Part of a small language model's weights: MLP 1024 GELU, 12.9M parameters.
Each number is 500 + 25 x the weight over its row's rms, rounded and kept within 0 to 999. Layers, rows and columns count from 0. Numbers have three digits each. The size before them is the row's rms in percent of the matrix's.

# layer 4 MLP down (transposed), 1024x256, rms 0.106, rows 183-289, columns 64-127
097:494544480515519515501540488508481523519467513532518526504468508480504485533500538500518488513465544522496483453483506470522486519523510563491486492515513486521503479476465524502516499457440456
113:467539489517533510497450505508484479470491467514529449505513469476502531437457526458533510538550539482486495511479517514511497515486482505475482438526507486510498493525555461500505488516481566
106:525487492540496526480505458541480517499510542551519482454484496486545525522490486443530535501554478485526458510467479508514496487517504471537508516479490497438492507484473474499494512492534497
102:505489522479471501520458491493486481483525463495458474492515551517488507456532512526484522517494494521487503506485515483503521515508496485491460477497509486486518506505520483505501530531527511
102:477520524525473483538505493527477516506504438507512488493484504502519529500536487517475512527487473523493477490495490545510500513505490429478461496485489490495555444511500479517523525509479520
102:533443472483463496524511494510469489459441504508448539477526468478481525478487539471525535507533493503494528527519531513480509526502519495517525500508494515503497527471485511510483540510554523
091:462480552480499489480509529493481494513511501507478453510480512484531487476514518553480528513504496475534440525498530526457505531525550494488490502471521498542520514521494536454489468503499523
095:505504494523510511524487534537520501501510473554499489533490521540450512477500510496495478522520508465536524490466475487514528512544534459491494485464455549466454498508488491489517452482498533
092:506482473499533476490497508484496500478495478523496485494541508448504547484539546479505536524421554477471520484501475494488497497483579454513497525511506480508514475534499467514488522480472537
093:497512485528500458519475494461467512463518539518511516501487493495513511465466508485520517508518446488529507501507495494513509530463479472487509517509492517515521509521477504472477483515517534
094:475485459490484509515531474500499475527503539457532478467466530495503528469473499501475505512503477491490519467481491433476519554502465570493454475469473499502534489533517515490523502494449471
106:506492516473483483510497499538529503473490494478524509485525479508482504463487492435528510540508470510476478483455520494502516520521473457484503548443467464479537492523512505484519489512538512
102:477518530519542487505512483539465458486516509478499548499490457508546518474492517495510529519491497513497489521509552521486512498471514499520484472494555459507501528516465483506514549489495473
093:459510519505488487503539522537491524524504557492514477515520487510527522482526507438495527506538474496487493457514481471487519539476490542502498540510486442476506449483520494494509517519513507
099:449515521527495496479494488468503511502510506505526516486476518530515497510488486499519507432470513497497526470487477498506513504529532541543487498483502517519488471494488494492494484484456475
108:519509484463516564489485473530544433500457467523513504486458510516505457526498493514501510479506503471500552515505466494470501482513504500478532487487482506468527469461527503522513516539495510
108:482524526497511474538459516492503494456497542530483489527488499488503502473463497542525545498478522532514502502482459529474462460517539542533539481504467508539465536516511524496460534490518489
094:499428526531508512509477498535493506507492514468503541493493450511484512512492518487518493489507516508509486451539505510468499483504485495517489453541508516471480513489433464495479512479545492
085:462507535509486535519451499472524459483497498506520502505559508453522550483499516472525514506487482481485505486527471513504567478485484508511481497487514491466504527543525500514529420510510450
105:502484505531485499517496500508479474533531528495526495507520478514534517480488465495508523514506517517509493572539468453527486519464496495534540498527476527514495520497500551482507488477507487
094:508471469542526511472484526480522482483496546474486492489511505527488524455455504518518485497489469478490472527496486478526478486500506508474527485486510469516476502530509499515527509496484498
099:516504516526524481532558489499469520527485516491472484512477495533486491530491518501504492504449533509501501514476495518557493475521491465495461495508457506504480491511483488503554520475518496
101:488502478480492492523469497512520524492536487493537523571573496493494498471496437490519514510524473504450563494464536516453482492499528500486482482537544544490502537485524483510466487509511530
102:495519494530456533546500486489549455569492525480486510517510503510536514478470511488519454514492521485532538509530516463492473476494538527492525461571515541469543534519499534453477517509510485
092:493495483482485516427499522547546500517516474502512503475508550475451476535508498478494542501449504485520517528479527496492502529520465503534488520472531491548504480480481477513503517475449494
100:511489543520508484503506516519475542518534508475511522525509474474511510538505483432487485453570492529518463533491525535473474486511472508464547496503518468478494452472471484466461465520509502
106:459500467504562475550515519565517505493529506504499524454548457509484475495535467474501505497502508502493529494484497499517510499529492480505500479485550514529523502475512483479485497498489531
107:487495486524510493521528519424478498464490502530503504492535471461493464522449505488498516515493483456534478497524498465496464525457473527490494514502479512448476549525502508489478472478507439
092:554541519485501457483491503516501483508523459520539528461483503489488519487474522498496519476478478536507488514550477495513476525462502507493484485474516477475475447501509513501473499517467530
098:450505532518497555465479492488499477502509499522574485471464497489534449546483492508532515467517467464544494503564457512488498493492490508522485567486558503525502486514526520498505529527455470
089:473519494522519467528518490516534488475510497484487487522514512508471466533529515497498482525516497518521501508478506477491494512480494467489535536496494510464552492539503512521502484494530527
098:492521558519514490546488509474486511483518479478497481489508521487506494522532516518533473455508493507462516557506475518519494440513462529515489523487505514495518511507500525493485534453480514
101:500519490524492530466512489465466517483504483475507532485483533506475539508533518502501505485466462501493481509509505505465553518501450476505492526509498495497473504483485498533505470535512491
094:536464505553483498453492462491497496482493508511500439517510533461478482537506479474497523473510475527473471506484505509516484511533528461496511500563498505565494459498486508513506465521525507
102:515514506471487478486498551520500526463497462469513492487532553500534491506508508500496492533484542514538551526486536507492528519487528492516484538518491522483458506472480516502492559449485525
110:512509489461470504497534493479516479515495499516526520517493481563479497439472489522497506508540485536518510528498486498484492518506562484503447487551494484532429535528478488494519505529550501
124:517496496541506467491454491516494523527471513490524517474495509483439511543459488487529507495502505489520511453514533507476527492526480441475500524528499502508512526504450492504494515485542509
102:480477502498481480498505513523500498471514507501487572512457467485520507470502489461476525506504460545482557489545489485529512500498507472496513543510517546504505477470492524533529506502473512
101:529441495525506474526446477513549534512499508502511492501420533444479532483485486501512492473515509522455506486492517496524528495499515470478532490520542469516482484464489541496537532514446485
093:494499560536495454504492540479518516493510509499477517500513492493491498473544479461525492474493516510518516473541492517540485529495495516489501497478540487487494501536467505477558439508466494
091:485454502513486493530496477491516534485514506494459494515522489468483501542483529529469492532512475510543484483513492484534512541497469466534509511518494474478518511447484509472475511503508534
094:490503518503471481481467538477519491541493545537574499498515488457485518525494502510545531519528514496526459553513499497506468507507499511487500509481497522559474501517504546504498508479489482
100:498522469525487486520482475500497470458481476485521515491498473509483531497458507500500506470471484503465449458526527519499490468510507551509492506535514494546513509556533461529510506461492531
175:488464482460546492549444493486530513504472529462485515484498474462540485486474493513504529522529514502481512493506493513527538537491474479484495512538483520510537493547458513506526502455477491
096:499519452467492529509456493490479540471508523500506478520538500502514524518529554496492498475465482483478554486505517505511483505461491523511464531489491486527528524472518480510465506489526477
095:517482519543504538502494480507491517489488483546516516525480531561476506518512536486499521533537513477475458496496508495550488511471544492521550486500536492477531503503507523490537526470474474
106:514441450473482534497525459495502470527492483504484476510471508499525501478508458523535478464495498483496502565512498516472497515483490500510476549523483478471488501485497519467506468498528519
093:465460488534476509506527443490518454520531505508511547471502513498458512520504535515532504511497535472493504538488497488493481488506489442493515497484494474495521500517521511480510514503512518
098:518538489522473494508482501500514510471487515506506479495471504529510481546527504500544509488503520510518466498529468505516533518507493498481480531471509548549529537526501525479526561496466493
094:492480485473489532541491498512499546490493554503420476503486507497493554492507521541492479482465535532505507483441528524524524499524478516524456472458514504505493498497527505492506516495486515
098:478502504480543538490504476524503503532522468534507478481458546467508480482500526478516535452480532481498483530538489502473529515482487472492504516487523495523496485505474477489506533487526493
098:487506479505457513514515513449455517490466477472488486511514542514425541509528478531504538486467501520451491495522531501497515493528527511474499501481538552472491512460472490448508502509502521
094:542468481482477502479521527484522525477489509515487485533572500465508450481497462566507467533468500488481480503488503519414492507440542482512489518548490503502478505494491456516552527528485496
096:496497484485528509501518525480503519537516524517513559495489542505473494537531485493479526524518481521525467493483507489428543480478509488483490513454524486488513495498512484539483496576483548
115:511454479455451523494473512499464500537507529476472538484532570505513514521505512504516526487516481479502525502481453483486518510503524514524500476512510526504482475507505513513506501482484452
109:484535502454493533534489501482499528493473481474503485533525478469485500507498528454495533532548498532480511505458524511482489505555507478473477508509463569506452481464523485456474548472501491
092:522531512518506474517513496494470443504502516496452483552488475495552498537502496474486502494458502457486500505474489502501453538461506510543478528555493474486448479495485532520524439489470503
100:546469520478503490503491500520457493475507503488494494523492514510461528476515508477491499465532539512535509485502511524468451488492498494565531487497535455522494474518516556509529533476506472
096:485535489503481511523490532488482546494483505493486480549523565511461508500552550510517462547539523505518532506474523466492509490496525518483510501520448486519484503504481530521506461446513539
091:486499496523502507519476531500525565509501509511470513533483525458518490482488504506515505524571464519493503487484499473469509493519516482477505512501474537492507480510492500502474497530481500
103:495532506502477470501492472481497461508493492498449485496497492514488485470513521474548494500505527516487527510540496525487513485476446472521548483473493501575518492492508498506465554495496504
095:488492493517476488504501500477499509499487527490522521497489534463487487492506486493482521496519495503502482506512500497519489537493494493464502566520508546509476478508492526485540515474468520
097:533449479473500518500517504485508505479537497503519535483485454524494457501532456494502533523440534503489503519509515488514535470464493505512492504538523508457515499495483514480535481515495489
094:494517495534525475498502490516476488473470507525488487500541504491502457499527537499440519443480546469538486496492457505512466499482454530491531483470528504512510452505527482539473516473474510
100:538464455464502479506505491488458527499473480488516539504512513539494499527496499495486522547491516509496493508445517520494493524489500474492533498496500501510507503515460449514517505476504488
100:471548499463475473489488505465542521510517490495520523503510491459517503500480500484511513524559522524535531467507508504514495519515542484485538470528505510498492535491493501547515513537460537
096:518502537496525478523477480501516461518508508538562501539540487489535494470486514470520500496482468515490525501510463491534485517466524519498490534543542544527486499527464485514521493521483483
104:503541500513490515492505496518474472502469542500520536497482471508504551483502514504480518464521494488494468509509491465453521507510478500517502530538488514436478555535484486548466493460542500
106:518499482472473435514495494498458488472517564454460520494533467488444546510502559473520476501535460501486487502530513497486497491501502516489515541491536477528478488473503499504505497465470460
104:467477491467478482488515525525521453509492502432500514504482484489502528489510490462478475530519495458516495482537459510536479534474527510548518481446554512547467504514470540483481469483467505
092:483493470495528498479522505488509525522498540545479485461467484493446453566489509542507473501514488480505495513510500489477483509527463491461499507493503518455489477542487518488485489504488529
104:515533480509481520506424431522474467496467528538468521537510521482492444509473516540492495491515512503488513471481531532484462508479497497554462490512467505500506509458512533483499518457532499
104:502494523551518463451470504512526528445493506491518488523499474499461509505518457490445481490529512497534536529491552494487512493434491516508528498502514508505508470513494506528508523476451509
108:500458483489462505509536467533501528521520517538538485459539507492471527499490524503505492497501494536506539510484508504501500510532468532509526484494478480522492474554501506492501526482477489
096:519487485494518497507478517497524511470466525543545518459500484509515519519484522473474524501506465487494501476533514474513531460560452472477500512540534511523499498558484505461521495517556494
100:466475483551487485508511483485462526475503517497490548477540452492479485506489544515491484488516497502490488534529471515468517538474480467513486475481488481451508501492502495503510559510501477
101:506498519467509486506489542479501494496532486483527522527534505496494483504475517497511507517493462483507518503484527502518507491440529566499530438479478489529492512479456506465476457557490519
103:502524482462506511471495476509550523517524515513457488481504501541463511477478466484508467519528525497526510577509492458516488472502474544492485502468520485485505487503520513534532476508523500
093:500566482513505546494449480510505460482486483534478490499502474493450469495472486483451493497484508495515532481468514526538454480520499506467485492486499496489530517543524495453480490522464530
099:526502473481522517510491509530502493541511508470443489517493447499491531486506502515499485534552491511475532514464457510469504528480506506497513490492481481486499500521434462491510484524493485
099:507498545498524497472501464510476491497511514501439510511517481480504483505524506479519499535490476475491536520507509523501476505538487460450514485491519518512494471510503515496495542531485506
095:502475404494519488481530537491535523562499502519489501475479529526515482508487515522481445504492480484455525507495508519462466464503557531472507451511466484502485496462493488501520490524489560
091:431474509517503535482535473529476502482464476536459485499525454530516545487516481545462527486515534530458488494482505535497497519537507510491495491505489464506487499505503465482515468513481492
086:560501492538548486477493480500473486512474539490521531501530508493510516492502494508513456487475486430505514503485503498488562490463491555488519531459481502511540474496441501474514499545505508
094:492453503526453515511496544457517523525482497491492513528509495461482507467498531504476493537419487478539503518517492482511487497511513561483487475517439504513464532515527514503500531503504473
105:471485511503519512516497468522470488477477462466507473512502536492475499513529537517491514481527482479487521540511485536478479509501482529515465530490517470487480527532513510489483512463526463
104:486512495450486476482529493474520516485476502488507459550524454529512494463493499558487530515483488509530470482482474496529480459472510459507518497487469478512504515522495521507471484511506504
086:508502485495506486466519518453476520486453480528500504507521512486486462546552517496507506498486489494530486478467509519541490524467509519498540506508515508526535507536473487540474495487482445
096:520510508521471507498501498518489492516492500519515534443485501516471501538481529484513543501534503529462482495485555452554491525504494510496460503505518474449504488514507490521500545467514533
092:505505512512524500496489483492546521444446530533502497494521475519518449503542536477467560525473538532444521467486527538514500537455525507525483491507508508487532482515506525477495477502488516
096:517527510546468530544468498484497461516501510477494436506503540521531496505458478528469458455514486496479464487500452505517471455508492513516513483539511541510476499488460467444509500460493475
095:543498446509471515497528485545492498543471491484473504547469524466498536495529444471467490476500485470505526467503479500519475486442501521489495462499547487495441505541502535443490477503473499
107:538541492552496524564505487549512525452511476507508468500494507460506510529444447463508501488517531503458465495477477491488525516492476528549507554488473501458494515477509481497515500523491538
097:472505471480468500510521462475495499496499481509495471455492478486511503532512472504523539483465481471461475490513497525505498497523491511530458557503497475451516534475497489488529507511544530
100:490505486510482494467471548487510507495503498517468508471524506448464534502529511524493535449532498490469494534498492481516473514475484502525513484462499503460508532520565484503492553479502528
101:502449506476504489517519451514501534537509528472509457492485551492516480484455523488503476473486515523497541526500514515484515500488510483449561528528493488529491484516489555481487495469509512
088:551485489510486476545508529473478506490511499448499506481532516504514478543523514513514472527470478443518545484509516481455513488467518521503485486484543499501482507541529464467507498497520532
091:466517505476458506534506525499498482496497508507479532494489486481496500479523521487503464533489508535505498533513467507532501508465494504545498549544454491475517479498510470474500532507478521
086:457501476493508496495477527478499481471519542546503483528510478492520489492523483503464462515524483489515477434494546477477485511456468494433476494513500512509511484514491515501506458495497546
096:512512493518460515492481519497514553489479512522509466537482491480505510501496506439472474499465485497520463479534483507501480530491516512543505500491524563497454512516506516523480499472513470
117:491504507490504510501511500547502480473504520512522500509522484552468470495504529484492477509513522499496500519520487493473546491545499508487451499451464478537567483484498476492510481491469521
096:495464492467509479489469495494518513500517494504495478480550502518539474511480508557553529491512519509493483468510487514517515480516498467531467500452514478503532526468515512447510512544554511
101:520486516442510461504564486495508521490506527510516506493515452502485516473451471526490571482485490500540516496508491487520510534488522505512474523474515515489516544507475518521488508458505507
100:514534498477501489549531494506477490553504482505544521474493464525468493495501464463491519504511480482452503517513455500489472509510490508517463474497460485440504487501473533497506460487493527
098:496511540515509476494530522507530544514512515499518495491463512502497478490439501489497502514533490486492522540485514515494503504492499505505511512480544500523484530515470459505470490530469521
096:485500503503521485488560500478467448473530490462504410472479497498509519504537495474562503496495536520466484536463490518520510521506515497502518495465501476483479480507536488551500492492510505
091:500496473505512469503504523495519490499486535525532503558514499460510446472456482536529484475464503503452482508470484479497486524467478502524564491552457477508500486528489513449526444484515546
# layer 4 MLP up, 1024x256, rms 0.11, rows 184-290, columns 64-127
107:488471491464498501481487540526482551502533532508480499503483474498545504507561546527465499526490470500497476514515475511501514457529512483524523472482489526471518496469521462495498486528495535
104:489484482462441477520522513480481514518462522500538458517523452522514549493513478478487528496511513506526494522500475499493493478487504512523500466473514480498515496450510508531540486523543517
095:512515491456535510488519521535536465528492499515527537518510480504516464527509516486514505486521475465480529492523529483515480528492473562515493545509482530521495464462498491496460491470541525
094:539478469476531518484498497482538493503510562482479491491486505464476517483455489494527489478489570478512511484486497425492503514489511575483539529488492511526487537531515508491496475501494507
099:471487487477491515527533490492518455451516459511538507462510466538522519463489519499543495518502551526513461502512463512498466494458499470497511535501491499497488476463557495482503521483491504
097:538536471549490525466458537498521527481470493463528562473484490524489500516500523483503486523525527497472508495517493500502464487472524520498553504507457506454496480506521519489492507523502454
094:496517510520514463481483453485464489542483482483472483506485456509560506514540475480540500486485491522528492487495489442522508559487478481486493503529483517474490501491475500498513543508456495
088:446530458504496487507460504525481535520496499507497497497510492556481485533485488506494475529504493510524543555502505453490491528485486480481524506467512529476530499514514501497511450530524514
096:512482489477513454551522508503463463514512476480524496516503485478445518526552502474506451491494499562518485519473502495516500469542486544510483492511518510538468510473508477518476520506505478
098:493468478463497521526479515492484479522536478503504460497473495514522519555509479455519525494544524521455474490473487497500478495472521481485502497508486455443486499467515485488494505461530468
102:511485521503517548492488543535476473482499501466536501495476524543504527514533476493519517492510484475510481459507473567519509487528476437560504524492480500460530525492532469498491494497514495
097:445523542453477487499471482506472500498517485530536469453484512532514457495502480487528475481515496457530490503539525503528469529504486489500491470523504475509493496509473524477537537495525499
091:493485474523504485515506504507515541482490487472532444523495482503494534518479512456490537487485479504481468528493487531477461451462471492441497489472543503478487465480480524477554517528479493
100:470526486489493508524517506522515477503557462440505482507480482496507491484542495546499499506486516501483510475504500493503505495501492498486489496477481506482491540481515549505478478499507559
106:481468518481512510483483463504476460477523493526465522468513540486504499548466513521512531463470497492486509535533485484496485477495453527492490450488517490503523514492509486477541537514485465
102:538534492509487486502505497502485513536493514500505516492536516503495429519476477468458537495486536510536542513536505537556460480483512505481532482466494527494505491519498467466483502470476484
097:529497474488550466479538517438461467516514501542541514473509509504507497477480507473482482545497518518497494534481506526491518474487458518454528481461515501519502529481514513528478504518457498
088:476480448447529482516511480538458495485495474490492532467481479551502493518532483506503488467471500494511490501532475462480492529499473442490559509487500525478498491463459446491489536510476538
106:459520486478471521496489485465527487532462479492545496554503454509514478459492492478493537507484512535518531513501480506490476509509513495533491479532481556467506521488524529487474494485485471
097:477496499533463531476490486497450491515497478500497513511504504525453497509539458479460516509514503510499499517462489495509475512483490540518445504486483495489501487503476518493514500509500530
104:506538459534498513514530474466496474519542534521493501509473516485489518497507514499488506530497482505492470506464484484505448485522526497503501457511506519502488520539488522556504492487574499
098:546502495495516524512512467450522501512542493446500490511459489525481480519491524490505508472518510536536483521480499481548503479483440495476526509532475526486486506514512509490492574512460498
098:480495469494512505540506534504504503537501474506460497493495457513494484494442509498480476508513508509475489476489531516496533455550466499531524520515499523523505490549505492534497554510462489
093:501506436499510501526514450486503497534498528477441523505498504532441495516499487479476485512503519509466485560509481527458529477524464477474508491520498551521466533551492529491492498500477486
101:489494470472528522492512510483492556482500494456466487468507465502527506488491523499509496505561529476524504487532511494532556531509529506461476483457462474531509509476542457469489504561522501
099:540486488529479522433518522501490513521506463461535518538521526556518477494539488513558500498488485478518466470510495502526481503502457521538504514552475446508519467473499500502495539545498509
100:517508484492483479546514472513509530500501463494483556480509491482495533498509487504461494508510488478478527541501522495504542475523506522520462562485466483469538536503543502518514513524518505
086:510465497504473528493468511456523534484521444523489484494474490450514521500509475501563470448480476453478514517473543537466509528495450500487549472530497492531509560523471479472508548506519423
101:480500471536482483446532488479463525497505471519499464462468530488512530525506498532523492469507456513492498507487503502542504513464507478484562522493503540543506542503527531500507507496488571
097:505495497497495510499504492492491502459505478464464519491490447521493466542464477476500543510471483506494498485500532516541453479504502475485509485511523491473507494487515473495481554478491434
108:484527483495471487491490471498479519511512494507501504491479444473486527529492449477492531528456495511468504457475513478475503490527526516536500552481488509535498523522467498525532464469550473
105:512459488516486472487548515479500538496511509545485510557492519499443523525549516462459468490491441485507503539533497491430542485490485503472441473472485449496530508460471476482485499507516491
089:510509454484480522508481471485477463513466515524508488493525488490512496500461506499536482473489491516547542473480509499473491488442482557505488515443480479478494517499524467465507502512484495
104:505530470499486504492520521510536533438537440536473496518519496542520463520516476495532494511477481479486478494492512523498526475501476533535515491504502492528500481488499514518501502500539474
111:519547473533490513478459480509511531513481499469500504474490506563497522508487502473475497525486459483479517474476456516488529507468508497484493496474504481500528494494490488490496519498487548
113:500468513501512500503472504493508517519453486504491514455501485496479542557512529445500456528489570510508478468518477530503477491476476457442507492521511498489509532515476468536524503518495521
107:491517502489499548534490492470523523519512481514473502484450538531505496523496447497470520477509468499526544475490444505518491459491515492492494470467509486528532512492554474476427515500531547
099:481508517514507477559503512478491472504502481517507425495491490538486525453444463506496468535492473454495504518490507514500484507474514492481484498508482486496542511495486486495512481497506512
088:534479510495492515528549464528486482497507523470516498494460543488508489563463510491495487508503480497496534517493521469479502477501528501483503514482486502487536518521545511505518505527558477
096:502525471490529504486502508486504456485534517439524504517502503510525495461498465491480528448464513515478520491502513486495511482565513490521447483488516500530456517530560492522498464536504463
106:484517450493519506529540480468506511523487485516447452541455527500468502508511463496483498474520537534507499468463469483494513525491522511518526530459491481558493497510474474510534513563520541
102:483536454485494471464544514476526504456509484522501474521481513505466458515503505523512517504469503532477494486541472485494535484446486494517521501499435510535537537494544473484519480502502510
106:487548518526470503459519471529489509504511470535534504501503521553466506483493508491478507498461498535512499512508515499494480473507517507503513517456507490496461518471522495508480487524522504
094:489471452501462508496552473495516515551482504502543529505506472494484453465502503498529529506493543522526503513516523477532494493485489525520511462498512547468506467530485495486508518510464570
097:518511501487509454532525515521517488497477515498494483492545506532473452487503477457484505525502457504534500534523479490478474499487507517481509533507460517471515445486487485472499508471453493
102:521527559470495470488514486518499538514521549524492476483467487504549520519515490470514530523551516542492502496515513518479516502537534486501471494498492533481504451489493460497455506505502481
094:453488522484490502502528503516495521500518508463520519507517475477528543509478465518479542514532544468512475493484495500485528537490528496502501482481478514496488493441484462515495505497520495
100:528512518485532481496492462528483497450497481491504546466524489490505517494510516477502526501504484500498505478481479517515442463486502517465490441544499500490502537475521485525529474486463535
098:505503464491509511510452490480510533484488483524518535480496508536432524505477447492478541523487519495503483478494474459485510481511516485478512484515508489461514515519535504496489468510497511
113:499479515500539470485478505490484456490509531528505515454499537500515531506512481499491523488456478542512475470512522516520495459513464456500523510501562481527574504566525505481493475538568497
097:498481519468483513468543469527513540503555515476512531484521494511462472502482514539460546553528504475554483527482510469501516497523467511517486489505502467499495522492479515512534474526480531
100:480495483503474493475523480504538478526477461507482503473428522533488526539499476500500463511490518522515525512475487514467497507445515500466500508522517450453504546529518529524494481487489536
101:464470493526451496557504485482484477463502458478563510542500488526521507489516489508501485513506513485530521530514519518505513522504510525487519494529489486519472491467471522526521515472513466
105:541522519506525535485496486551524489507546532511516496490488514474473546548481506460516485452525512459461505481548514462530496492500494453541503501518515501458477527490514488531484500502512519
099:534518509499553489507523501524456514521489529493535507511482529513512448494516494502504514541499524508488466489507500486537507479560523457477487429497491495506500510480514483454450513524474505
095:509521476447533541491518540462520514484509506518504528509500546462471517467491484483467500512493516500457499460508504511478552481483473479501524457491508495473472526490462484481546519498517535
094:493523493500511510481453498506502482478458464499514446518490511517511532496452482470496501483480525472479515521454457501490518492498494464507519499510561481561486457479524518521560484490513494
101:490508479515540443490505494539541424481513507512484501495495468527545490497463515475506483449477485506482512506548476494522458520522489532492522523535541509536522474509497488471513537513521495
094:514514511537488478519463528467471501513503511477531494482539511532455475517490494454469482469457504522527476504487475509535497526500524533502523491505532508531477495461483492455553525485483464
100:487484419503519515461493526473529505448470505493501489472491523517484478512492487489556517535517472477524479470473518488494543502515484467519534502502497505463521521494521506514532492479505470
097:448488462447501496492512514501480515477492498494520480465504505446514472526485508463501489515515450486469506502508552549476498530485511526496478492526475470458499472509514499469476500517498502
091:515517516526497497534515480505466511452478506539480454487471487518507476475512502501498450502495511482474508479493480519497505525483474480573502494470505478533448493505488492492540477527538493
100:496443443486486482501528527513480491528535514474531508493507465503456525507510481485514504475475474527504524532526516477484473504466539526517518513505484473491517516480483486461466459517540495
095:477515518524509500500524491469518494506505521476519527488490508522498488501490488510511513500528513489546438504501486513483510497508480443489530570463533499521573473481524502460504502517528465
111:505524502492523461476531523478532509487515502514485497451498532519468517477490469499484518494558470524537470494513462467520466488480524495480516499494498477496484573489532503519529473523493498
094:506507492549506461496495516510456511554468482496507527460459472524505532458502496503471508476468515518525512484452503503510471498518476483522542519501487489483494503523546495503516491486513494
102:488525477550517515493518511467516512464473468454515538509511479522527472499461482509502462456515555450526494518516499502515568493511549466486507518510494460490499466472523482533485510526490533
102:492447526496457481522504454511517479555487472421500478519475469496502515500492500494493519524477479498505516518498475467531484442506467438484468523497520518491527480469469508500464510492504517
109:481488510518526501520467485510499511511483537500451524518466497528487555510542548485485492518488496473492477434486487504485530493510507442476543483489493498512517533467474501476508476490523489
096:532511514494476462541517527475474482506485466439485517523500486564508519458466464490478449471472520499515520515520542488479500488461530507514528482496504469505484509500520506532509481508501484
101:549522496501517484493505541487514503466485474508531469482475534476494549495529429482484548505494459500555510495492472492510500536492456517515486497492496482514508518492507486474472517458505515
100:488476467459470498536493504492499458489444526478523515521484551478489509492499490438511464506474502514502529491484491469511461515547483470528469478476496450507456538489495520476501520532477486
107:487518509518503489516536496457527523469469494487491518463473471546480504536463527437425493517476495520472498502496484490522515502511519484547461493513509487491541490471512531474522505524473499
105:521528483528454482519512469486519482474520511512482502513478501497490484507486516516505444512509567544491490502497501516462505450515539512497494485485467521483490528484565430531498511523513499
105:566479477455453512496493497530520458512539497506493517512480492482522501471537475518545542523438451489509534451493476487483486535465513478551511493512523515499486492514477532515550453522473473
096:515479522481465503480513479482487442478493466469506508505492498525513509506517465485499493523534511532491530511519491537509563485435479523540454496507488489518490547482499518489488480520482495
102:467505508525518517486480476516488504482505526458510478491476460507492470536491517512533527597531520494501504532494528495495494473505536546474495500508516465500498480522503517521486489488449491
088:488516530529504493498496515464462524482495486472535544506509507482494512543517458524518497469518512512478466470522484497493522532519555509518506534481520523490489503483482514520522500498503474
099:464512479528509510467534489514493453510500473529474490479520441485506490559477497474504512532513510497501474474473544515492493500492497552489483506470513513488523513489510480521501503463506482
097:474515456506497480518511542481495497492476513467536511518479485540483523504498498560475515458491497494485449484517490477494488486480494503525533512449461479477529486495514505494512500460495474
093:504525475523552474489532472492511536497497524498549504537489437497490486514519486491548496535508497518494490484514470508500523505470502506490510528480497487477460544523511484498491523512503585
093:509525510560499508511511504460551495544541491543482522488508513533489497466484542478459490511483538504542500479506525503483502422530498521513539501463483527471473512505525492510475505467506543
094:491518508491465541506491464514561476491511519474486453501493511519517455544564458500490518499584478531501481516449470490501478531520515491531493488496487495473519488524526503565458489482523491
094:487492510454512482524487477534441533493487497478528509512452532550498537496511540512528477508506508517508518481516510481539536522468529502493527480514547526502527490503496491501473539517488501
109:525525528443518532520499517522458491516495471503498524501493536536485481493502470466463533562507464510462468504475521489539527446476435499476482490501487503508521467478477505504521483543458488
096:555513542484489469535521499490537499544459491548516529495496490524522462478519515518507465476515510532545505527496545526503464457476518514509543504509473497508500512498502482486492487485453513
080:484525497488474489504508509515561498509508494463529507490504550493534495486510479486535476485512489492485540486527494467483516470549525498481535485480510500489503518490514503483520520499481533
094:499486507523456522499529474494528534477490447528506512456528528483497469507546517468468491495470487530539480541494502517506497484539482482524531464508527504492457474497540488524513501457480542
098:486458490486504491497508519458485488544552471520490521529507536461505529507468443510473449446484453495537479499551507493509510437524485459481488507492493494550506558467480491518503469547474540
094:481501467478509465483492511483516547540482478498544506522500498483485508486530537536494515523491517514498485490509483496488469469497498559500543541504523516492538501474496498497538519514524470
092:473510539510527467471501497490512531509474444483527456441521504526540462517522513507505479500456548492510524456516484511488489500486496518528485486525507530511529490492566508534522500505534516
105:500493496510512524518479485512504484498516574575486532485484531564484534493519503488472445480539500508463527498464498506522485456521491483548550520538486508457487499494457472484497516512503525
096:500535543473515511498473501525510475480513509478473549494527505518510484494490502498488439491502482503518471526482501524475449489498539511487516503529503500497454501552500521516516506464434512
102:506464501529496491558546518482501541473510514523461499513470512461486495521431507507499521507471525499531542511509507494493464484463513490515475480470518461490492514482533507508521525464474524
106:529499514486470489457534483487509552467496522461516537484480512514470473485500501486522504552469483514471504513526491470529494503486503488541483489515513507473523488434470465513502556494540517
090:517501498474568494525499528494487541502540527485485510472490521479510510540507459485474514494485477502459487508465528526517485493528538501491496488518484516512524525478503503515450501494532499
097:522505494517526508507472455478498507457484506469518456502467526528493531527470472519475499484494487440482462501499522529515494470522487509444479504463523491470464492517449520464494485489502522
098:524517491504517533497518459492469482499483487488480492510516477487464501477498520503515511503487498543497534533538489549515493458503508478476520521532482469455420450523490470484470526482499538
109:472508510497532469514532534498496517482508488487516474488497547513474508527497503460504479519457488514462508473468487492518493523490493488434530530497500481512478508469462518501502526425533489
123:530529469483478531535469514549461465459489519504520514504448470537478463494561444482468514514499488513485518499518488509518503490498501502463457489491493483505521527494545455507511503468504483
100:496497550501521506495470516511479509510510484470474506529467508520477548494494489456509471524500472458539490500513500430549521482491525546512511476456453511486483485529479522523541472517482492
100:547478484501501468482480526476559514528519508507511480503462507551466491506473489496526508505477452496502491465481510519504488530495472538434544470523537476484501501474485501498550466521463500
099:522501528537444536472530492481475493525508477510529507482498532497503475520495501523468533559459482480511543471528536470465504442513507491519523497464517495481455532469541527487514495466508497
097:512462520499492524482499528492515462474476476533521470477514479529521493569503509477530493487521514520549505524505523487493517535485485509496469484549558484473501488531526507523466482487516487
094:474496517501514486485463537465510518529475523492487505486475423534497482543499540482477490490520476531476541488528491474504450497509507505507510497504493505451457511490486489449477516477529473
101:483512523452468522525522526491475503492536524450509446464473494512488508521476509489498484497475523527501565482453492499496505499466497475497493538430501502485498509500501489552519483498544490
106:474479510491487502531525492475518518542538503517534506493483488523484510512531545494529532492484477507480486476519517500511525477539518541484491515504488472506503506445506494512509497511486544